Part of a small language model's weights: 422M tokens.
Each number is 128 + 24 x the weight over its row's rms, rounded and kept within 0 to 255. Layers, rows and columns count from 0. Numbers have three digits each. The size before them is the row's rms in percent of the matrix's.

# up: layer 4 MLP up, 896x224, rms 0.105, rows 586-645, columns 0-111
# down: layer 4 MLP down (transposed), 896x224, rms 0.0953, rows 586-645, columns 0-111
up586 095:127053171150115118131149164150069144110119101113135187132090123165086123112117150167118136133172168095104148123123141116155130168144151151112096095118102086145164119135138161152146129140099114140143118105111147144118122142115140093166126145140111139133127114099149131141123131092194130144089143065111148105108102126116131137103072112153
down586 098:141113095121088113139130133094090081116118138074120082146130123158143125103156119161129152139105128143117127113159131128131093136133071128098097155112100137132142129157134117146076157146120127128120092118084090126098180105142137128129108164182111117145131107166157129128059106097134144153142131142176125102113095107146059117140112144096
up587 096:129131120144134129105124121129124125154136118107110146165132148160132087155113090109132102115130181116144109136126112070152139114143119096068111153118156113143109167091081141122143122146148144104117114137147116116138134156177111133182129136142157130136119150183139141131120125163129119119151121164146110120154146107117182131133128070106
down587 098:108151110133125117140068132106124139119109059119098110122120124091146079113161119119132164129105121163178140107134133137130099087128116157137117104117143083144155126185178102110130130171151107158137071151136121102123138134133155168160143120132087075126145111091129119110112134150137114154080098114076175124150153157089134111141100133164
up588 102:127116130153148122125161149166154126124139092140142146125108137146107104129135145110142117130106108125112134114131128110159120089151104112168092149150084133140116105104154160099159124131148096129111153138113161130106102170129168162166106118125104128126150156117138127128147064147174181182181116123071156111125099133108142135130147068147
down588 099:133064139115095093122163117172105116082130169103124114138120129148124154146157111142116160130186118120147111172126137193110170103134098159113120147107094137151142143101118162124084144170134121148148126115140128104149110142070140100118147121127153149130112114108140162156107109135127112111137132151164125098114117146124117138101095099095
up589 093:125139159146084120088085095160169114107077120113131123143050147143104148131120162101091102153121051131154133133128111162113146086161130132138105108118109154104159118141144138115118110176119156171139133167129152153103156179089144108105129098143149137094128156147116090112179113172128130175087152147095155135143081168118137120148129147113
down589 089:137116123116134096163110104097158131105128132152142152109118135107147141125158124133156085099121134122137128128126172158120108134145148125163133142125125124098117128172099134111166157093134118124102126152150107130119190092106118137146136114139125144129151123104128146118141193157144154140125121137124156163084162118155139124090153172093
up590 092:103149121114147136070079122117124111120110152157077110171146168158098120111140141138157151159119095123113102103108066134143107096149109133157115120132161092106143141113153115132184151143108179149154130145167137100117134141140137096158091111161054122060134110152096140134117140088113121099146170162135133146101119148103125098159137106144
down590 096:158162134103119143157133132157105163117131153099096111129088140139123194084147105121128140131098129131092137138120097176096099106107099113136138126154115153127158099102145132132129162100126140108170141121132169128136168119121137148133137139120091151132173103136102097105104149136112106139123100188150132168086073132129137176141132153166
up591 097:102139093153128145143102108164119114090079127103145110108142151172118111092129112146105138097131118128147080129127128115133132131161137142129111117138104093131104114125138131088133105127134124091100150116117129134125156122122107095181091095129137111092131128140102140120090130159128139145075139132097067154086129157091189121169122118098
down591 101:137134164170156135118153104129118131128110143126129120167137129108111108134112088134125132123130134160128138117105125148117120103128105154057097115143113084136114128142110142159174128156157143123106083145080101131081129111108133126150148124117119114130107128151119141116111135131108128129125121086155095183150096101156111125155131123160
up592 099:140095153087116135121109146145112141133097098122159138156154156150119114132122098133138123131090090080117103127126098122128120120091112104112098148146107142145152121124110093131108122121147084123113163097160118114126126136145149127118148149114104140126154123165108148137140134104124137153174180137121125111126134112116096139138164136144
down592 101:135098151142140071141122135148111126125104144160110122123109107136134139142139149174075129141141146116147148109196139187138131128107112112119105141097137095138139143121080166144166127116141127145130129095087167122109119118129079139087142153075136139144081100132112098099170156147116113098125117085172115098142085098108109126127101125151
up593 102:151095154140088145134144146173140140156160129110130104114154108162137113109091095124132122137129153124143086155142117130146165122151126170150166155146079167135103167130147145111148137128186150149114158096106181143136091155146128118125153140149068122133108143151124115108159133092150110139150146148118166097131162120144172124139099106069
down593 105:159119145104138091139127137105087116126094130100155095112107160113127138129161109142138165153106157138136070134170107123110129141138119114084121164142165137084179122162138137138162120122128106103122114178169106110091119120104138096121090150147164132135127093143145130140132138147131135126143099139138127103148115075162125148164140092155
up594 099:126096171097115084092130108139137146114104109152165129121085124129116140124147165110169123127101151114144127122130137115097135124156113121098114133149133127137137158153143096078115104089122131134130152179161111154136147078104144153165140126158119134138163096139090062137133168135124099107090154105131163122124126136140079129177151117123
down594 100:088129164117122105157150141110105106123127107095134173188102150087093117144103126161097158095175109131101115105158092153174127152142121132130098120099110143075131103134137098105132126089130146109148150129143124127132157094114126121123143105132101135149097108146103139135105143096118135156111145079129123082079114149114127109127137144098
up595 092:119070115113119113132152133139132130158129150159153120094123139139138138102122143108153093138119146142104143121137110085160115195122104117098117140120087107147121104109180103128137091113115122116123127148141138120132130137128114120117136116127150131169123111107087112150135157058108095145123140188115132097178145099154121129130116114126
down595 096:129144097151131160095134147120120137128157095129120130143089141123145059132134060160093104167128142109168119121128146126133106117117134114140119110121193127146113182155129154131117119113138102135099124099150137091133155115133113154106117142158157140127163180108146152124122122096170105119102174133117159114136123144158147128130179059147
up596 098:155116094177159107145141151147073115097087128106074140093113122109108145141130140103160162175130155130115135106140069090125137123128114102121100145147187101135074102112134104113136095116103079140156128123113173116079072153107126122113084152147140087172169137105150108113121112124143135140134128134132120170104078102154106123128114090171
down596 099:126124141136141134108117109152101126129104108121178157128104117113133139120132107138109144124159134148132135163091118120154160077071133096149152101081143118118135133134138127140095128153139137128137167107099114101142120139106140117111127096093129117170111082057143142147163149148102115129130136158102166116122152158140127153078147110114
up597 094:129125142113117113104129121133143120084159135101133182161107137169159063103083140114166112139147107142086107169142147117140117124152133130145130070136150127162153095192099129129162127159135148134136133114109123143148097104112137077181138177104094143109103121115145108134130091134146114140143120074099117147109134174155153140174148084104
down597 101:114082123113109102144134088118118132156110101124083137131097130125139117120175129168114127148116062146140186181161145133142114128146125115161156137123123126144120142163128151166085120131143154120167168074113113119139128085124122120163128081133144120129099130126158138082144107150128106119094095124116115161091078138153153140126120114147
up598 106:121109160143110094124133128161104128111114136128113134107131161125159121086117166121196111112158119111136179061177115137099179135091130113136140139090118132153159101141090147122130130124101092079119112189167172117078161110185144086132138113132146096128155087122132142150129094109137104106102118112104133126158164112119130141122161129128
down598 101:144110107129152076109119096126158133148124166121107185098132132129167121133100104093149132077106148104106149158098114106106163111124142111099107102138124143094126101080124167148096094117138132101098105131135120105128150142124159181136172108114122145112122087150115152138103126162108164158116119091163099142154142128154103120158140143114
up599 105:093124137134120134145151130095175112073129146147118118172145141152162130160115181125155140099108146107078111129157109112104113140162117197155137078133139119144124142074117125131087136145124133072076128125107129106135156137085075152120130120106174127101123114134117101108103104171166140138157146114142139111154107157075099099159125105101
down599 101:119125128139111152121133061142141163087114097122067173141144100140130086133190141120116130117092126116156187127137093093165120137128143147110114177109166109107107093119127144124122108102147181132099142065094101158105113073173125141146121118096179130159088109146095113098108092134112129131141154127110141139177136113140161122103132137144
up600 103:114114135110084125146121134108142125092094125113062135086167145150107069084151137121129125130154112132118147130155137140114125088131103167112107073107163161143092099130139097126143085116088108185143164101134091125121129141076124141110146140116120115114101151137146123069128106162129093107079157132114147102120092119154144101102143125079
down600 099:133106120093130135140089149126126116114114124091109127064160099090069125125144123145160082131109110152115140102177153108112119127121110142130101093113115123111166123132128169091147129134116145145120125143081116164150058126123130149102138124171114146128124132139093102155139125138171156108125149129141107132151137109152138147128154112126
up601 095:143112112142090163129125151130146157128144128109130128097089098123146115144115117129142134118137145142139106128180068149118150130142171114148148155136088139162097128122140099099117143167086126146137124137146120137113175099114140111127119153118172120134138118159133103160101142194134081111142158098088093122145063110168163132166123113111
down601 097:134097126124114131127144189172138123112158124101137138178157113120106120153147092123150158141171074096119126155137121139129106154158071171153149117127153125123123111136110157103164155113130106131114114098131114149135090149152090135150116102112129139111117133129085106129131175145112087157092072127102142138203104144144157114077192118094
up602 101:141115130105105147133141149128132127167139123141160131081108151170109112087140154125156147080147129150127088157137111142142139109100144137095095114134114164112132123179125179167123141178161135119121096158095122173124104118112131133125113117103139143107107122109122127134131141132091181138125161077133187117162153132096137107098069090107
down602 101:171122137096089154195153136110114112158165130153136103139117140146147140110154173141157141110158124171127113142150115119118162151113127093137113115100146139146151118114084114126115145135145163122120135126124122121130123137141106160150080136135147132130097108112131099094124109170104132132095088071105151072113105131120120053131138144114
up603 096:109144146140114137157124148143106139117099090152119130115108105111109124154105137080159124167172098158119157146155142112145153105113166137139115152140124141120105107113089083129143105121130181162131128098151146149136153191096138131116094149119134078098160119181140094130159135128121136121137128165144093142144113122095120135089141121099
down603 101:127156124152131166103142156147128137121096130133109094130080091081123119137124128113114149131127099152113146140122176114094103132151126122167172144172128135099120108186163137128140116199148163114158137154123150142156066095138171150111138131121143097119163121141071143147109116116101119129111166088079125130128120140130150165133129131097
up604 096:156149127176143092107108128114134084104119176074099170178091144130096129135112086123153119165111123106141098110178119144093104164105114074131134095099087108130133128105126113150121143133145104061092172110170152130164091134113141073165130112116143110118126126152101138092113112124145126107107129130140105127103095132078148138125122137120
down604 099:114122139166135125121139148178099104112105131106161096115083156101157152128126093092122174129149119160129118129136139153165096127106107135118119148161136125124079117096140132084113102112136079181149114094125100156128152099095107123123135084152115109100120102114107145126113099142133104168123131132144119138131087111125161099139151111157
up605 102:138084162109095119094145147135090125130163157138142127144140165163108134111140135115087137124173102136094133079120163130177132114116126141116113123106114130122162123100151162133151135107122109175064153152109148144108132136160106120069131173137155164115155086105090106126100125167114145125164128100137138085175157153090130124151122116095
down605 102:140104125136145122163119141106129148126122105105115106129129153170136122114143129093096140130122123109123124161057133176173142136131108114175112113101132126134117129129167122125125149106143179122121171106110082159120137170144167087058165123103154131121112125162171084123105130155105141127114117147107147076167081169153157115106142108076
up606 098:134096143151103083106099107112126098159151149129138161169119151129121149126131082092129129126090161103123131148120132110116143145133078179148130153073138078129157110122139119120144147141156138122133127119131142177129115092143112127141134135136152180162129124067138154108133150088147092140125130148152106135197094158148107071194118115143
down606 096:113121150134140166129174122134100102138097134120105122140122166165129090096084149134127109070141149148122087142090122150085158121130160102159153097109149131168142118167108119151113135169109154118116163135119095155151140123132145111118140126136137118138099109170119140155146115140151163125133104151115145083104115112143115168105118178095
up607 093:137065131131128105105141083113117136085114116161157125154121122145083152153162148121109131133143191089135159099128157095142145126131111129126123085144147128111139127128125160114131102077167154130106137109155092130140154126145096126108141123144148173121154148168154103145110094100149121136098147153130108195175100128111118142131123086128
down607 096:093089111111164173134100137146117144149127148116166130110064119109125158146127110138124135122099118152101137072152180160120126155069141160123086151093123125099124180127088123120158138097102121149122126139075102163153140145111134118105156117131104105140123102142152113138115129129098152129112074115148100136129134107124132115110107099126
up608 099:104090128117162165088121142088155162131144122113156137134101117148145120113123107146129093138106155143103153130111137134108149109126168146086157099093080128137160139099159150162143157153178125170118119157120091125096128132100144074136133148160085161146114111151133142162165149111212154144139146134146139113113131130106143130099082153122
down608 099:118118117144100133144135129129112158170132127086123128148125094124132117118070175126172154142057153132134160127116163119133084111116136080131106104148148093139112121146166132138077090114085114100162107113155118133122149152102127127132103120158145136182121101153152124157120105150122138156105157123123111121091155113122160079135169155122
up609 092:155117158138084088089124121086137124122100151142175137083126167197121098115099096106129157119074105090137119091137141126160100125175103142139147125139100137145156133094107115136138127111145138108138131151124126127152126142148116131140156099155139092077112126138147126089121137144153154121156135156101163183148141114140140099127141143149
down609 096:155091100112123146147103165150091096125116126162143085138109130137127125104142082129120144120129100119120115140123122121167104147147144128134157106118093151089117157133085143083134120103116140140120142118147129086151140138159114162111134072150125149138082159125121152148133102135133183122154138125173115093086120112146095099133151115178
up610 102:131101129142111142150107149135154114132134139083103100140105152138164145160099137094173137127126107067135144120178113153133121147149114159163127127150128121098099146155095178105162147124116134115118129160124080118127139150136099130095143162145117155151096109158173129152163147107144144108108109102145099156107083090121109087161124087089
down610 101:122110155103166126124076083134138118169172158123200141101121106118137139100115122126144135072181143134154149112135119084082138136134152157152102112156147115090134150130126148129122078154085129173148133125179129112158112113148195144140157118149108125136109138122132128110139154159097115077082155132118131152132104145163146103151135123125
up611 101:112079136148139095115156133131120134132160120121143142102148125135126135112088147112136126080133138152126132134135129127142091121107150152093119137135155108139134111107142182157133122121090123131084127125146174159130116117146141115144111112154087139128153119127121163103099149098148154146117143126119068154135107073108113114145110103140
down611 099:110094134156139120092162118146141137151139117123139149122117144118130108086087134104099127170127152104134130129131093152128097123134154185145134128161135153115117153093137134146148099111148120134119140115143160088134100079110132097084140187160104129129156148128126133131124156123130143078165149119176136118144116149138155113121170104154
up612 104:152125134141082187149102152101151116149111173208102122128130125131105126097108110102097116096158112083099117100099082104083163160178127128125139109154078145108082100111127099128140176133180104151107150095121076158119101162118150110163118131116108119092099133134095129131153121125158116142090130102108125148124123130112106120122163130119
down612 104:136115127105172124118102119109114141068137129166093156139115153168175139109075109115119105110117102063156107115189134130101147142120118114138120101102113108147140114162117126170136062105105115089107136134139122071155105160143141104123114105143126135149139145120116130126128109144114152124113148114143101138143102142147136187191119083129
up613 106:132111139158138155131135120127170156100104104150124170127166161147132073134103124102114128114100119117089120095116104127170120142141121144120138135138139135132118113147088141132132089175139124118093122162138116141146115152135161111158115156151155164101154134175112110125146121166124173101096147121107147119102114088124148110108113112132
down613 105:153149082136092127136149120124087116131129148113150111147120156113117128105087141122103150141133133098103113094143082140134084139121107141105178113094112106123152124130100105141155134115123163140128105118112155115107136122147098126121139123153133071145121148145162173167149109119164134105152144104120144118143076136173142096110149099159
up614 096:122075112111122139136128149139127085106118137097105094157106175104169104064171152135130148108094144084129142091114140111146123130147135123124124144110138116175125100146161123082134144120098155081120132168135114127117105151130104107144067099142105107114103127116140137144121052105144085162152148150125093141161114175104113177117154091123
down614 101:146128092125152129099162113125130129101124137174112175161122086143121134166098127146126123140135141123095159124085136109148133123124135178150158182138130141143155119134139129108128106106100153139099101114116158136104093115130156132123141168137111108158161127153145130152121064084143133150086158143128113118092098161133095113083140139149
up615 098:141107116132149093103155138113110119107136145076148124147123131122105087139141123126115100137137110143091144129145093120115111160125136088122091123127112159147141142151087132142103119114158113199133128080146149134148137135134134128146141165132155096115138135195116077132109110141136137190094140095107100111167111076121133075136116119107
down615 100:106152140144086092120115117174122153117150171131094127160110164139153112114089150144110119149117161148110171115141138114139129099150068120103139144109146136138119136097156126144177132141100150144118154134103125107114104173132118132156158126148138150134111158127129159115093131148134116118136106089111176096125140106134094110193149104142
up616 103:110087125155110131122154122118132090095118097119165117093124152134146117084093138110117098132114150120076137093139138109147068100160129170083153079135131145101135098108107132129154144127168113141097138095127146129154125123101127139134126109157080125153105108102117099121116152134110119133092138131156132160146128091085126140107084117138
down616 100:146137122151116129123100129113123139140099093101116116150153149119152126103165148085174120132116130121098116107118106141128128166099132149140145142099120120087139151135124093167118112172130135093131125090129148114128167130138123065124110132129085130132083121130128105125130114124119160084146161132113096168137127132133123156174095110132
up617 097:100114100103148102141127153128124133128115116122136158147127145148124115086134102161137121128117152133174114098138156089147130126137101146161120054125126122144132122187149116121083129107109099143111133146153144103106129144097148122124157147111108128133165083125129167161096090138154074135157121118141124106176097167161102137140119100090
down617 100:108146111141129131137137131123162129093126149138162103138110124168135110106116116179147104122130155135142138111127130115124161119115112098080142092149115117156126086148160176085114096101121114169111097154136125092139110135113131122115119082132130115119157105136154158148107092157104154114130119112136116107100099083114149141150080127106
up618 104:146106138100144148164145124136080095154124155140153143116125138146125120104098141131133073124149146141089130127152106142122146139174153157086122171166135118096126157126117139083132110128109132144135118163128146131078143128141160185114090133117124132071136142172121098136150145156157131116135120118120068143124110122167146096140153156090
down618 103:177143084075078136155120149117105135175166108171149101144144129161093109142128123105108145097139129140113112120104087105164127121125117167102116120121118126116111137133115127176132121123142115149147157164088099183108114140136136130098074149117142105096130144104155102175078141138148139130137127099100128151124129142147150112152108124122
up619 094:127148145164064164146124180127113133087129094127167111172080147131091131102130086124119143127119115146153152110159085104132166120158111151135137135124131118105100105116160086124111145120078100125089165131142082134128121084126099132131141108184146156128135090113127144127177143140139165103121160148134150130164140140131156191120123082139
down619 095:109152171149146140147108106132161148114177141120095118103142130082084167176132084158095142115132111130114148145106160147119102124145104145123143106123087091117139127124141106097111134197116107128145091135141137140097110115128109108110128091143136108167131154083127085146094153134107111121113127101127135095129125140089144176167159174130
up620 111:131111121144091076116138093088119072116111084126138118138136148137107129122098124138159128175125101091144096139125137110160153137161159136159133129143107140135143115144113110140100129135156137099144143124131168163106108134103118113108078121158100119126122135149135127139160128160134170137104131132130135109122115118138188132169098133174
down620 103:129132183108121151141145089127121144138168145134133087126102151136129096112160149093087098122156137094155123109141130108153091122135099141155102151143159125098112111136149132152152095141158123119085160158127149125126143139115153128133092116118152118126125122144132149101145166135134174187101102156115086137127123170105117117153130134132
up621 099:092119136138101077114109094149134136145136156159126140146114123146110107165130177149163135140192093112117170133127118124150133162135161099138132115067141145096095131125114091092174143130183121137121125091184166087130137114150160108107154118119164097142129094170091117134140139115112149145118168148152122097151079141149160146118144103131
down621 098:166116142109129143141133113111153161158145123120131143135140127111091126173154126200137109102114123088134173104091166132130086117115135139121157116125096150120158129149084100116083106121157116091106126138178119119132128125132129158122116128087138119134141140144086165081100134122129104079132146135139147133116118129092138096079102141085
up622 100:128110181156101115095129129150143101101173144136115087154088114168091141114103122124153155084148137117142089123146128095113151163130110124141094134099137106136085138126116150102145098149126105138073155101123186114122106115108096118142123126137100166131131116155124125151125099136120142146154127159098162136125112095148151126126104103098
down622 100:147148154153128134150141091114138125100130124142069099123163082154112101109135120114121156136128130111137097127138097120106114116148119154128155160151137179136118141078135159105080138141138118119135146077118153159074103100126109120124106119093126151095165115138129119106127099146142105120128110130152135125106114112130127108137158131102
up623 097:085105153135100187145141109137109115116110176052117133126121140115150073118099194080112121117129114154143097133125147134107091138140122143106122114135120157148150120170145129142133143107144115134137144111153095143122090154134092111109124093150115122160108107127099122153121138140148116116143136149118111107164098112143160151112153098132
down623 100:099123130113111165129086119106162128114151159140114101098121126112129157119129077141146084118115109134117101142135147133142141098141107116136141090133138138139172137141125077110115121106175132171178111109115129136130132157135127162141053124122154108110128132156107058108138136112145151089142111137108123128137114129115127114129088110126
up624 099:114121108162105149143126119105151112124103139106119146109145131108107134154145133148103088118147162132121080121122160133133118065168172110149131094112094145152147132103144145100159100100137124161095115187111117089152136152121166138194123134140132116090101120119121100122145140137117115126160205115113140161120121134126146137159122094140
down624 098:134179094110137100182203143145129119106140099134171180107156099109091154136128170161158169125121121103168116118115129145131106164090108158148142135126084130123119134103140107108109156154187147171117115134125142130136110168161113145151089100140107139137093106133104122091128137144114101106103087166114158131112065151172146122123112119113
up625 101:102122147107174154101148091148113140130117082107113151136087123105119141113139133149122118139136111134146142106116147115140131130101129125101120110131103122110138138125159109086155126127129109134128110127148125162135086141088109155094092122147081129098125098110134110145179113144149150087144121145137114140129106144106101116151136117140
down625 104:085184160149115128128143091151099139149133141106143121178136141098145170144158152169108126115151136155136138081109138146122113124166140129118144119148136094136134152142127117086110121134127132103148102151169121140118178144129102129090113100110144123141134166117103128166120112121132118162181098126130140143094139122102119141164104133108
up626 102:119106140116144106100120125181136124148094125141112146130113143151163102156120125130121150119135157162121091071112077096107087124126128129092134133121137161148098105129147104139117139116144159104114168101104162115107159154132100130153125127147106124133153122103100143117102136144129106104124147122142119153098096127098181136158167120102
down626 099:123106098141082113143140124129138152095130114144171112158052099128134125149126144135153141100139151127144106098123093119120114118108127138148156115162084160165088102137147094133180122136139112153162118102095112133104127123089128122133103133157151140163135130092139134138094120126112133121123137082105133173097168135138196142095175133135
up627 098:097085104120109110133117123149144152100084110133125162157115140128111135130127148107126150110103114149091134125128092154184118112135115087148122146115118144147120110132161113121156117101136141139140122131147097141122139132136108111161125130149125148111146082119161160131165119128142103135141149110151094121123107195125119115151105087162
down627 098:170110120158108106141111141087147144099115178159140142103146124181163124101144152136110113123114148138146129116112142110144152116113112158172120133148099128115116098118131107132136092182113169154138103169126128096121124142156145121164152097114147130154149101106115157122122116158116140115095117177157149132133111083160126137123165141098
up628 106:117128151155121125108159137082107144145118156104118109123127160105096133159154134128117116105138161108136139118138146166107129110113102139163153094118126118111126106138124092121196146145159123119124127150093169153091144186135165121113106161146088144140110101147149148156111151114142139122119164134069113179102092085114142113106135124122
down628 106:124094118089179133094145129156084142109133142130167125132167118187111126102129133113141174155141154164126113051095125139141116134165136154120159114137097144081123133147112134110131188151096124113112124168090125184121113163142119137166134115137165112126138131107106105129161109095108089121125141131138109102134139091130116066172095170136
up629 100:110129182122114159179137110095165163122111131170123132103125169136162124119144114124123114139114136127151145135141158122121159094120112116079140147156131108133123137110114132109143093138102124133107122134094163103152141125082183106126109124145147128109168091146122133167100117109118172133135146136132129164172142104112168121135106129130
down629 098:100107193180165108145058109106133116137102169116176124124116115098133118122109078103094168138123159097163119108108082086080127136145122102117117114165143127104151129113161128112115085110138114153099092121145115089149112104133138130160155115147120116126125155150145145105109125133089153112120113114138127176077117146157135149115165152158
up630 094:142120134129100138058133141103164106145174080085078109155136118122116128107094136120097117123092122130118146140160125118141135122083113118121151105132121097119093139099120087117139072123130136119158143130096096098141118166109146091116158177144106133096108134120122108139159149148127106115126152168096105104130146147103136104142130162105
down630 093:121104157114121114117148100082127131107116150114162112085093129146164154148148120124162113144113151118126129125120136123123109122130150133142119126154136154110119152122172162116119159103136122155108159160128126114117150118117130153117149149097135135143160124078123124142127129145162107122136138110095134112087082139176145094133154172136
up631 104:120111153118132112125144122102142152129119120147129118113071131126090088112132126134188130124142102094183125100086117142152123122128154156100083133132147119189110142153188125091104125113156105062106145178126100185126094106150086096121071165164101143130145137096125115138101095136146128126139123128120156118167113101160119159112084120130
down631 104:105125116106154121143092152121116132119107140112139120100127218145111160084126167128143103131135122107134117112128113132136102106167132111108122098119106111158140143099150154134069126118097103109091163148144095139125095145124107139133106118145126142148124138079124117190075128134114125115145119160145120122123147109118119125141150098150
up632 098:118093155139111158105140160156143160111164174135118142106107111175143128124097113164111130110101152125149131135115166168109167095160130156156135156099182100117142112156100077136130099132075113091148105147162128144130127171127140140127123162154126145137135152154136102135139144130142136150180136117091142146127101145138131082148140139152
down632 100:117149170135130149142139136097160116165153164107083088133113109149104117152133148173119144132117131110131132132134148121105128121178089127181189082133140156119151149081134114112106121150164155131142113119147119105106123167117140143147144137123098117112135124128110070150105151094083099104089111143110118167157098133172114121125151125078
up633 104:132108138137103148138157107107109124144147117136123140123116147178096177092085126080124106101103184112128107137136128087134157142093105117137103138114102142108130092150149151112114094143163127106123117124120125084116134115138159138139099157141145151147153128194146105098156141157135147110089156121142115171165144115153117090136153117139
down633 104:118140167146097111121079131145167131126127140100167104158160138109135138162135098114128085149144104126143186121141104136132103120131141144116175149121145125150152112154104125105116152125123151096137210130174090135170142121111121105169111152123134157131122178177164107142130118119150088151109123103184126126125110126119133099106152093149
up634 104:082127141168102136129106109122127108158093186151134107118159138140102150105113145107123099114130146106152114116121122105081164132113108157112188143089145107108114106160128112079139146180109121146173120090114129131077111140094128088149126134147159129115146141149144090141117121156154122111155136196121149147123131086149112108119113074104
down634 101:141127117136123167105122095157149146122118118146115119119147131139137108116119114151099108105123137113100092115161126151117136118103161132126114115126156111128146109083130057119101124145128188120113095120137115104154113160120143094103116106072111141133181151124107114080151118161111118111128125122160144113172123095123130153091103137113
up635 107:107110160158154128124094171143154069121154117100134181083107131112109096140115097117123095113086101161133110121132090083110102165181134131183114128135158147106142128176137130116147152187134118109139114083115173110115095145124104108107153095152124123129125140119114137128134130119101067133157113148106141094119107125103188126174126129165
down635 099:140098150157114176109098136118112093106110119113116193163132055129154132169135145115139132113089110181124106173113123090124133133104120113162145151109162142109132152145131135116125148098087110136173065140107136119144109122124158123136159108142141165164150105124127123119125121156155091137163158110110109102152080120115137168103146117141
up636 093:068136179157104108117139138135109117119127143139113134127125125139146079111119133148133098099168136112128118137118170122127124156139177124150087150072088148162101138138099131119119103151125157128107137150185163126160083115138105102154092130163170142162075115154104120112162145115147129131098139141122114145091138127150121128108173129084
down636 099:107143113118099133100107105139167163146097130105112105113152102130125130117128124173089130151104130095100180091143147146123120126105138092101139070115082165111157121126108121161156099130141126149122127097152136122131128137088129162114163109150097111128149136127087138126129114078123133095132102117112155106094124159092086127159146128161
up637 097:165118117141119137114133114089091097120162141100112121156144111141171099093119150092123094131121138122180144120146103096083125117126144144120126156136113112153081098114114165139135143184106093154137128142112136116091135142149179130122131130150098130104093118163157118108110173136154101165171127121137105163085083146097126122130165123114
down637 097:149114126077149169154094088140147104090125103092157111071140162132116136106149105150130105103106119108125140120120120125141177158151137098146099075133100122121146172099116150146146157124139137122095142112151113145154146158112118132140112144090171127118138088120128084118134159166120104078122086138131113158149161137108086134111179114103
up638 098:116100153114099114132164100105095131140147134135168139130160137106128173110129190081087113130121129152086115126121118138121133128123148159128159094125144103109145131155162154118161113083138091135177153099139097149107138112145109119130151145097153104112111166113093163140162119155151115093160124102139121137107104150149149089117131106118
down638 102:084152153122159066146136121105132109124107144135134091128122110137138091115087100148174127145098120153128078116110139103156073111114175106155077135166117085121106131112046108157136126137140155117111113124122160155101151115095129122142122098107094174093090127110149125173126125113109149154133129093128106139122153166166147106155145173128
up639 094:135153122113138118126098146109174130100165107132089110161154143142112113117141123140153142098133118112147174119114120092149107117116094127106133126140140162097158097093123120088179109111156171135135114115134154173099120141134101093142128116177118127139113092130098129131154105136150109161118155111141124135169151107073136119143120114133
down639 095:139114133126127100115161146109145180133067154119142097137122180129103126118120116135109140109093120112108121213092088154173122114137139135112167123118074131136104114124142109082161106143170129088155091133111143117180138070140116117131154119110140096134178166086110165117110153177123106142120120139153109093119123112132129106126132161143
up640 107:138138136145151143113142145169127112098116113109133156123079141118105118114115150120092092128121080118118126106156108151130130119145163098140136122120142158165161149146129066085122125187167132180154175090152075134130085130113166146104114133130122128103143141156134104147134124151176117153126107142148113120134107114133156122123127155115
down640 103:165191175143147108080145107099132067139142166137134132144142110083129111120138131109171126105128127169111093160151154163163133125116142150112123162150114151169102126148147139112134121123134127147096160131116133133176113150095152059085109106101137098103121116153114173093184132125133152154108130143143160093154126166119142141130162142113
up641 098:124094111102108127088139098163134152139144115156093104108158156109120169068127094141127110086110160119115173140147114158107138103108134128122161119096149146118133159133167130139176095099098113126121107127107150102129171141089200126164130153139132143151133144143114102188114119119130165119130150135102152110143147145146137125145088116129
down641 097:152114137156143152145085130082118085115127132140128123098125097123108123153130128127090110065144133114105129121128168100159139115101097158144119133173100144127136127133153131114139075123159111093175115117100130140154077101134126080070162070143165116146124104151104178153122121128087143115112166126118109120063147116125127145129112113131
up642 090:077115171094135103137134143093163126108107112129097109058097138127185152134082109076168127134101143129142144102117128127133112109133185174167111138131110126165145129100139147128164169149144153106119113158160142120116148140088134137140080140138144142144150140109093152122099089122138148155131092069123142125141116126102160128129146069125
down642 093:156124119127135103150118100130113125104112160153131136134109091093154139110091136137135108109151154116123127138156144125102100121121142105104120141134115114143130171105123110170145129130104143125128097102147133110156149093092138155147071101114106116134149131084088160080100155108103147147124088069125121146092138138179197127131158186176
up643 106:151139136173070170154152140127097120154135113158107107128138137140125158155105115108121133157119097111147100102154085174079073109081145120135075135132078171177143110146128066151161133154150134140111122171131112130145127132121163107133089102159107169117150146138093075119133120090125165134154129122134132149127106088155136126148134139137
down643 103:106080091132114106133142125142112116080132134077145089110152135096123151147170116107135105079141107094141151120129125097126142138157117095153112152123139132136111138090145134110078131131128106146105100104103114143095103116131126128147110139157129129139090125126137162118095125165170103142122155116138072147144145158112184139099088110118
up644 111:127134136156125139156116144121133146111122121095128165139112137148101165126122130159153119151138142139159130145114127105117128132103121093150111141117120135094115102102145161096140139145101104085147125109138130122108113119127149159116167145171112136123174111109109108151104099141173164129139200136132150123123164109138158138161097142124
down644 108:112114110118113130050082137140167120143154110083136146132114111133100083136170110167125156083126179142110158109159135115118131090085106138123144119116144146129117128124112166155091120122136097141120147107183111117122127082118123133124159134169110106069076110147116114152115117129123116115152141153072126107136176123113139093131112119153
up645 100:103157148135116133103077121136146130090125093156118107122126159148117108129095117121144130125118137118137128102168160118151131120129138139110136138116116171155139137134158173092139146138126121147130102178131155137067179121143120119124124121165150108105092140158147083158132173120089113112125131135116085118129133093115135120113079123145
down645 101:093131140137119152152076101139124128090115078109151084151076114155154138122142113158153138146057112151115108127130108147095152133151118120114137131156118115109093118152133105158099101136162116137166146117139111140094101130156101172122153130105129070116123144100136096114151151121122113137141134143098106167153122132084139143149179103107